Each number is 128 + 32 x the weight over its row's rms, rounded and kept within 0 to 255. Layers, rows and columns count from 0. Numbers have three digits each. The size before them is the row's rms in percent of the matrix's.

# layer 3 MLP down, 128x320, rms 0.164, rows 41-81, columns 160-319
101:117105179155121158142090188122127147113116154086158130103186119139085125110127078136072120105117142131117116139069108097206162145079058139071105091101147145162086141145050115104107146126039164123117112116144182163115098081091184113150178129100085069126143110117172067195144136118145107133115209097143111152209167121168146118139119125141174141175124121103089140144140103159156133123144088127169132127070128122102074093157139076089098095150098139178111090069206152120127131095136118
099:145150124151094147137156097156115110128185091189104195114194150119108138136135100110084152114119147189155138141121086125115178180165172117171145148160120159040128135215126180232104136133096121129138098085111127150137100101094094161148159135161083145129163144147087187107140183131073101092152128105114113119117144075118111135163121136122135203132103070107114139205168137093152125100149113092137136122169078122133133129178157130151065097168190128102154124146119147099135086143177144
097:094091125151138178113133117159075177140186132081111168139110125138034121203200140080157126113194083079103087119144069118166109171122213169084166181130118092143191153125142127138098156141135106176164171088107154146136139113132088073113121140147127178098139127105094126048114083069131074162135123130156078122123178186141147172097071129123089095067127125161108099145096126114168142087125109087149103144145122133133143132104130143078146090082120130155113110092077093119143132094101153
097:138096083113189197120152171168123121151128156110102153190181117110160077079162145085116119165126114142103124131109154108176148145060129078163178117129113090117126150082178119154172194133120131084111101104124208146120120107076108122083124174150084152183136113100128134132169086067161136143124129173137120122156154110147152099124109102160158150180093110126124104148221111159156102113135143127153116102173150091072156122137197093157183159115130166148138078111127110115153097163068103
089:205108131130119083150135104083102147094185123170114205102107126116126112127108171137171164096119180139147161185110091098143088101119168132111104217135159152102122135131096135182138132129045100142094135191140180175107122141097101148136057108108105126195103089125135105153085153155152146146140179109105134114156154197078155119144125109125139156114071138107115125149174122143143127114053122116169103176140202121186092120106134068137149116198155123091142156105154120107201098087094137
088:095192162103092143177124165075170124177113156152133081102102081149170154157162151118118123121131166092117147148133090131154113135102157148103178122098072156140182139139172104094137118168153210097159120120108195139116099169082070116095126195176148135138101090133147097146091141162127100162120133106114098165135137122144111158075131177141118135090129144109155179139126133167121127189114144131098163126121080118114126090136143133150120140107109132159129135075119117153137106099034177
085:149168150121200168143076128067122126111102114146132140065157141096233137127114158154134138076087178085081146128132146128180098148121115053170141144112112092092187128164122179151147130136094149118161147127143172122067142178091137139148142093107171178175124112121161092142165125080104164176161161114163146064141145180184108176121138169086176123118182100164115071142143111218113165126075144129122119129112171119186149167104131098129127108129185120140116070106144155147159104108134142
177:108122163116129104136072182143100142099146114157052155126136099111084124130255126108145080168089154106121142106124099128128165146151134129117096112145133136160137183095112084118109174150161154133110087155123149126095126087044104121094141134115164148117134148146153117158148080132167130124138141146140038139109154127179092126072157122138156120115147085141114097159113193133121238158146202126119100228131158185166180095160127157155172095117118099112162124120126131139119136124167087
092:126128170135127140105125119141125126151193077125111105134129111125079072133160116148156156142103161128144200146092135100134163119111105134110115168172119164108149120114101155140139114146147184111120109111151134143185104133150186132094153101085139068178127124095184045051106093049108145122135140168207125142120121140163134106148160139146091148112163082134128101078183100088086136096154087135104116127080110192094126105125148145079154188112160164142103096117153103126163146131135111
102:143124062139113103133124175147168109125098085110126141086159074123120131175122150174130122104119180105070114091123168084128118112158152110077135126134120140093120140133144118072142140109115124131116127115119109128123130146144161233164143104130126134128124138121087120164137158168145121074166159080177167051087155103135068122117132160092058160135028101116120103108166109095117163113083116141104134165078118124127125150105121111080143130099099150157099121122104138169099147125110156
092:169151112122142128129091144140111143140148155132121174083117150179145137068130177099098157059085142158143146113146199180121105118151160149190142128134070111183139135140196197114125183131161118175199163128182069168111105184116137191077125129162138187097077154120166114118125159101125116187149140127144187136116179162161149149088138108080141136107114166129131114160110111120137133208140044103137130139154139119092142165167085184123155117135142093095120132077102140116117132155141178
090:119082160105154130144150171119111143149119085108138133077140071108093120163145136076154087149049115162135181139158144162153100117150128088158143174133117090125095136077114177150111135100085123121090139127114099114132115144088066114064173155158126139131116149118140193117146089150108112066063119090139117171123149146066133148153124177149135056108124101181092138200153164173172083140099126170121218117166131126106113104095087122062164125110175174201115149152138186085174144093119160
100:198139144197146137108138125124089098103098120136101146146193200094111107157142115192095102108132127193130132134172116109135169111164166112124189104105145118127120107133145120151115148101099175099139118115124086119090086115156071097159116153138104176110109090122154110187171067122159156118109156113155154087115110095136172172095084093176089100134104105125164119102111127123147134071135137140088116172140150175149108135118093183181111146147093129109136182141112168088103089157132150
105:079145113154131101136183121070152114106090172140141122128114124106137128106155080129081163157143155155154075087113190135127132197212131118139152116149141159122196135183138193119137105084118078171086143140095120091144199103122142118149134157135145118103162079068120102114134114119080113117210138060114127118109133164137106124132103133073136132111142160101157142151117107152071156121069106120112156153125086176142126129188088124139109119108070108113133151144130024107147123107140154
103:117132176100106124111189148078147186115101132088146112144105138166089113107121149164108164161049163127113134152092083112144178143166104106123117112106137174166133144115108134124072106120139110093104134140153161177098161153080175083080166144107165128158046129132150106148111151092154102059117098161157100142156141054124122129174187066114119118110103143162116124148095122199148153099153134091189129175094106143145128101091191105150148157039188137130171153155103166102140150144124160
090:107159143131111151144135128148132141194178169043103101130182109125107066150107141098068083154061161131073054116136140098095116167124094124153157100162097113099085132074102133068150109124091084168106130113098137119092178174139113173134110116094139174121145147168169176103153146169139212124073124115124158077132138179147149101106149153113112202154096147110123074098114175122180108143076154160129146112103108115058131128112134117112183110170110114161192148132131137127062081090222133
105:160138157178108137161153206097078136187110062076091181136104178131129139143183141135098136121170077102154120159077152077114132154085083161124085153136136130125073089180219199150103144149166185059151113110075102182089158196109131138117073094086112096088145099131090121128137119135123093112082088171102102134205110130169167093134147162128118156079104139170110142128149139178061132125105167152108032183103165104106124078188122135124154143122112145123153106119137105139109100146138112
091:125101155112128141098146098187134138160102172119122150178123143140176103106087067091123123144078157136151162134134163179136114130146079054153096127064138166138154160160158102064156141195146152086124117118073128097184102146081131103186143126129147084119052146183136085195091134155061111206114118116164181126066161154143108160154094163123088096076146165153112122156109168168141162096118128131094073155074137172080131124153056150181116194142079068112152127101167098150103138073098141
091:186110068126142083161131092135137169124129166139110124127132098194110142134147139069104145110141157163115122139085156138139068140083150129161093137070166139143101122134149146160157155180118061082115164102104142099124085129075134176127141092148161137139086159104122144096125232029133122133110180149130130130114113098114167134174171087156083095052075123134104158073084162082222132167156121113139142095132149077156140079112147150169133140105106119133111111145151082133121101140149108
091:080150089085132144091108096162115177139106140064100113116104138086121124106129071085143116179157190169161160173187195113151141092203125099156145151148113105118128153097058137118211087138123151144130085100121159173150164120118089126144110102135080148125088122145126108159121077162157007131121121125102119115161157171153136069181098156135167120141179122124123141140153095123153162091093185132087146150121132160102147127140152155145081191135100120098081141126153188135099140117078158
095:116186106145110109113157128107148082158153159120141103083183214169173134127153111120137163105091104145102107151163115129146072142160091115162140144111105120147179126112154135130109103209092100127234109096135059139191115109129113148081147174105108119074136129102141089176124122085125169141165178086144123092122117121129155125125141118109064129070155104106102194147143123118087120115107123128112152089135159068119179117115142093105150146108115193168116137106109133139104131134129133
090:156176135162108146144136091154136100126096176134150195173098119139162133100131142163111120167099058134149112175128133163116155116153161124113121095111103164123124105147091183078108112106124096123162147163097204191081144071180147142119152102105119159143162179079110153110124084154152127113128118104157088187118107139105155125167131146173148148088097121137203155012066056077125137139141165127134196129159120078094130111139195094077128150139143133132117161105128110103128069128138202
102:140077042098101122183114081072109171136128121165184131169109064108053083077145114153141112119093180141078130105159122106082107104097139132128172130119153102142164119121160114180148117116137019081118133152134134123145112135108125119072110163146127098128113117168122112126137122173173106087138191105163070077092179152143118119101216098090102111116114097147160119151112137131117137080164141140134120119075130114071095109145180123117137117172126080094164059145104164099111161162129081
094:132147119119162129148101171132137079177056148158161113137124084104139186108145134109164111036146136174067093095120126110157159123124179113133178100068133130144153211094095133124079149086135112137134129112129147126134166113099094191177189117133203157136172130071119134130199147113077135089126133135138085133089200133135153147130166155071107058106112100070171151118134098153156109093087165108182117079146095146104165068142116139077130166142129178120137114097168112142089136111122126
096:108108162121144082115121104142144095115090146141117118125127074165130148126174116196112184110134075108124112113125150085086131088120151129172132110126141121077122107104068130114145140127133184135105142158127123087137089083139076143126197170101146131101107170115129071150160129155173168186097089159193145083116104153100167117116144109160080130134105121126149084167160149104139087163120141158106129150192155118096163143165089136179123042138089149174099134174123182095063095147128196
086:108068162112133160160112188094090132138160143186110161178135152116115118154124101119153080127163102145144129148185154095068111133127139191171177154130146158155072115138109102117145128206132140149153157108108098128104180171223107124163164103121097120166091085114175151152100167115109133133150081090147141173131069103120088165119162116153172078130227176102155080116086166125153157178124160085151118176169089108127161098150095124145131141070148135141131107088150129128120100154144118
101:102083125090154087117106133132074119087122136095144121095130144146118150093135123174146149169139117093202121152148157130110059175117152116056133106120136101135178174106126125161115116142134097140130084050153164141128134129149082165068139180124148146134160183114214122152084063116121147135096117121191164166094134085160198151123095094112129085097146136129134051154129156104076107110057132119105092122143120103107105170161134113110081110182158137152111131120132092136124132112161076
100:144158132121101132179129131151128134153104153099099173123119179161095151131126110156177086203124161175109201148136196088112127133169062148118178147209108121135153114062110138105140133097132163173131135135153170117164177176156126107178022141192120181122103134168139141145117088180136086109125152145101168148166128150134094166120069082123172149168163195141107081133141113112132145121057122098191111118137104149092076088134129137182145137054138069137115169095139120108122109128119112
092:096156142084075134129117116180086113131187125089183119118099133120093191137111125126062142163126134088153048150159199140124142108102180105176115106167134159119095160123118102125113138107156128081123052136099100169160122198153095140147083074131076070105143150136071134087055157139101110119099165142124133181110073130071138106172083122143119080162106150083125109139123158100153140186166122110107166073104072122092140126084154162104195101116159143149159119108106087167101134077161099
101:093163107191153070099136104141165139087153131118084073088114093121157123110147153117125165133133117125128156126132159105122186103134154184144099117123149153130115076108107159147114123106106126159164146163123127157116126153101085160141155085128143165164110124059102100072137160135100147110071094117057106119132084132108089034157141168156163137155099117121112175096136098165133114089066092111058137078156154145134193149138144081152176148127169156161112096134092154207090090120143117
100:088111117144107118099058100139124088119114084121124137116142170177094089167145144155161117102109139145151138122156127115105189148139119207121063178103154132135159153126154184079169122129113091072095059158126082172095174128146140131073117133083130139065146121120104103088139119156139136124153130132129094170088155077102035084109103122178131102154077157117199148130030121165146128127134101124144165134111160155155102151140158118103154166118087096116142137108161178141119102113113111
103:105148129154155136142128114076193102104098082162117063111144082066105103129108168071130157183121098090119089134068111183129148149095141170086140142165097131047121125123135149152139058134110135141093160169120176084053170118087167080100151134119157122154129146111160088062137145161152191197168134123124135122107151113164103190142139160131165113131160117094115147165135212106152119142136089134147189078114129103136066155082123225129101116157120044139153110113142122106177182110084130
101:133111175116096119110079157086156107114072134157140141072042158138055111116127177168055127149068096074060144094121144124128050079114105151076138075177151155139094087130169163130044132161136164116088109163185111134110119194125078127140137147099174129137119211171114077157107128090144131169107105103155123114152149084149086130137149080056096144075084117137112101120098131132133146171120173194133111152187131109119093090044134090110147126120107097095129137151123090073061164139155125
114:186142152118134103145114090170118107160117137118112131074151123141149129120158139123114149136142123114152143158107137137082195197091104090134157197084155133110151092099127075137098234143123140115069130145135104180134097068104148147151117150168179177112163127110096169159121114096170121122141148170172093086130115163101148076082125132112086148108147126110136111167162087074109164117132133159188155137089177138101102069165102127129121093132159134118174151094139111090123147164116229
098:160183134152107137143113074123114153141120200148119110125115147175166157114140128137134130118131196154140024145119197067107070143188161143173139100116144130127209187080105128124117102129128133118152191088095176155114174176055103095112180166099099106098125114117159114132154143099104119134177114149091100121126161152122172175124118145125125149091117165120109088083138143069060156084156119124095145139120131130078132129142131125116135135138209157114144187070177144144134124170059130
084:167096225148130191126134111161134141152136108100151101156103130087149096160125172161104107080160179078097097154136141097163168097132157151150152108112127161072127120153142137074069098110127118101138091167128122097136132113149146158168066118142138112114066078199105160134157146167122122131145079120090131114106128118104095114105100111163134142142130093178078154093134134131143175157115109178116170165110031126141103192144080152168099068187102136090187094148110170108137176068102077
094:114109148069100113144176136107142152101118085124096117197134130170103161103156098135149121115114156158073090096144097137108086109174109120147174129081123129108088116098087117149129152146115150045130128136118119161154119140118045115102130141156107088115223108097174108145173116101140086170178193141127109095151091170129104161126151082067170135090153146104102092169058088127125100165116098142158097151116101181108101092104027134161097117141079100110133151209152112159138130155122133
091:091141117113106137132126199164075140094174108226091140151122086168149093165119113086118110146161181107144081142136172137125136074157143126158190126157147139107187089191187144146125086141102127116142110144055130172126088091133167151143129110196129176122146169113106095206156073102118126147112166090173122104152145143113101119164104143112149170097159161112157105141106155125130065147098150128114123145146127097125081146108120112128102112182169107193098157107110148177161124118110145
102:182180153176172154124145094120133126118115161122139139138071171142161093165136125132069175139085105194127110141167118134142170150144118149154149092147124151125111184109165141151132106103129116092185097200093156087036122168111055112096148190148088126167150127100115097069139088144104153134161184123151107157137071145120130157167115163098147150149152135089149139140132121026136106096141141124142152169162146153173115185118078194154110094111186111125094175127132148130140163079145129
101:120133180151098163093202113136170177124107174105116091144170155114180134156166150109134171169122147119171148091128157097176107119126130169128156087053116146154154134185177157184133199145161060130111121116095143203149124083153111121129186139114107166190127120081174127152124124103081128110141100089178141179112140136134130150168105142086162130136134198119169134071146171068084111124121089110138184192105116145067132115175099071121115148169135146157127100141119108126173118069116081
103:084130075087161119108150156159160101125075066152119116103201128140129131169157100134147163168088134151133089094125171116135082128133162112164143115221169113202125116048139152108162138109164098133160179075118076149082119129174168128173127137105151096105117185113132117126201083117190157110089140108175081106143116129163155083180147164113141110128154136196124133126197117176101136127145126138154137065145061147095114053112130159142123134144108143124104111148147095143096108145134124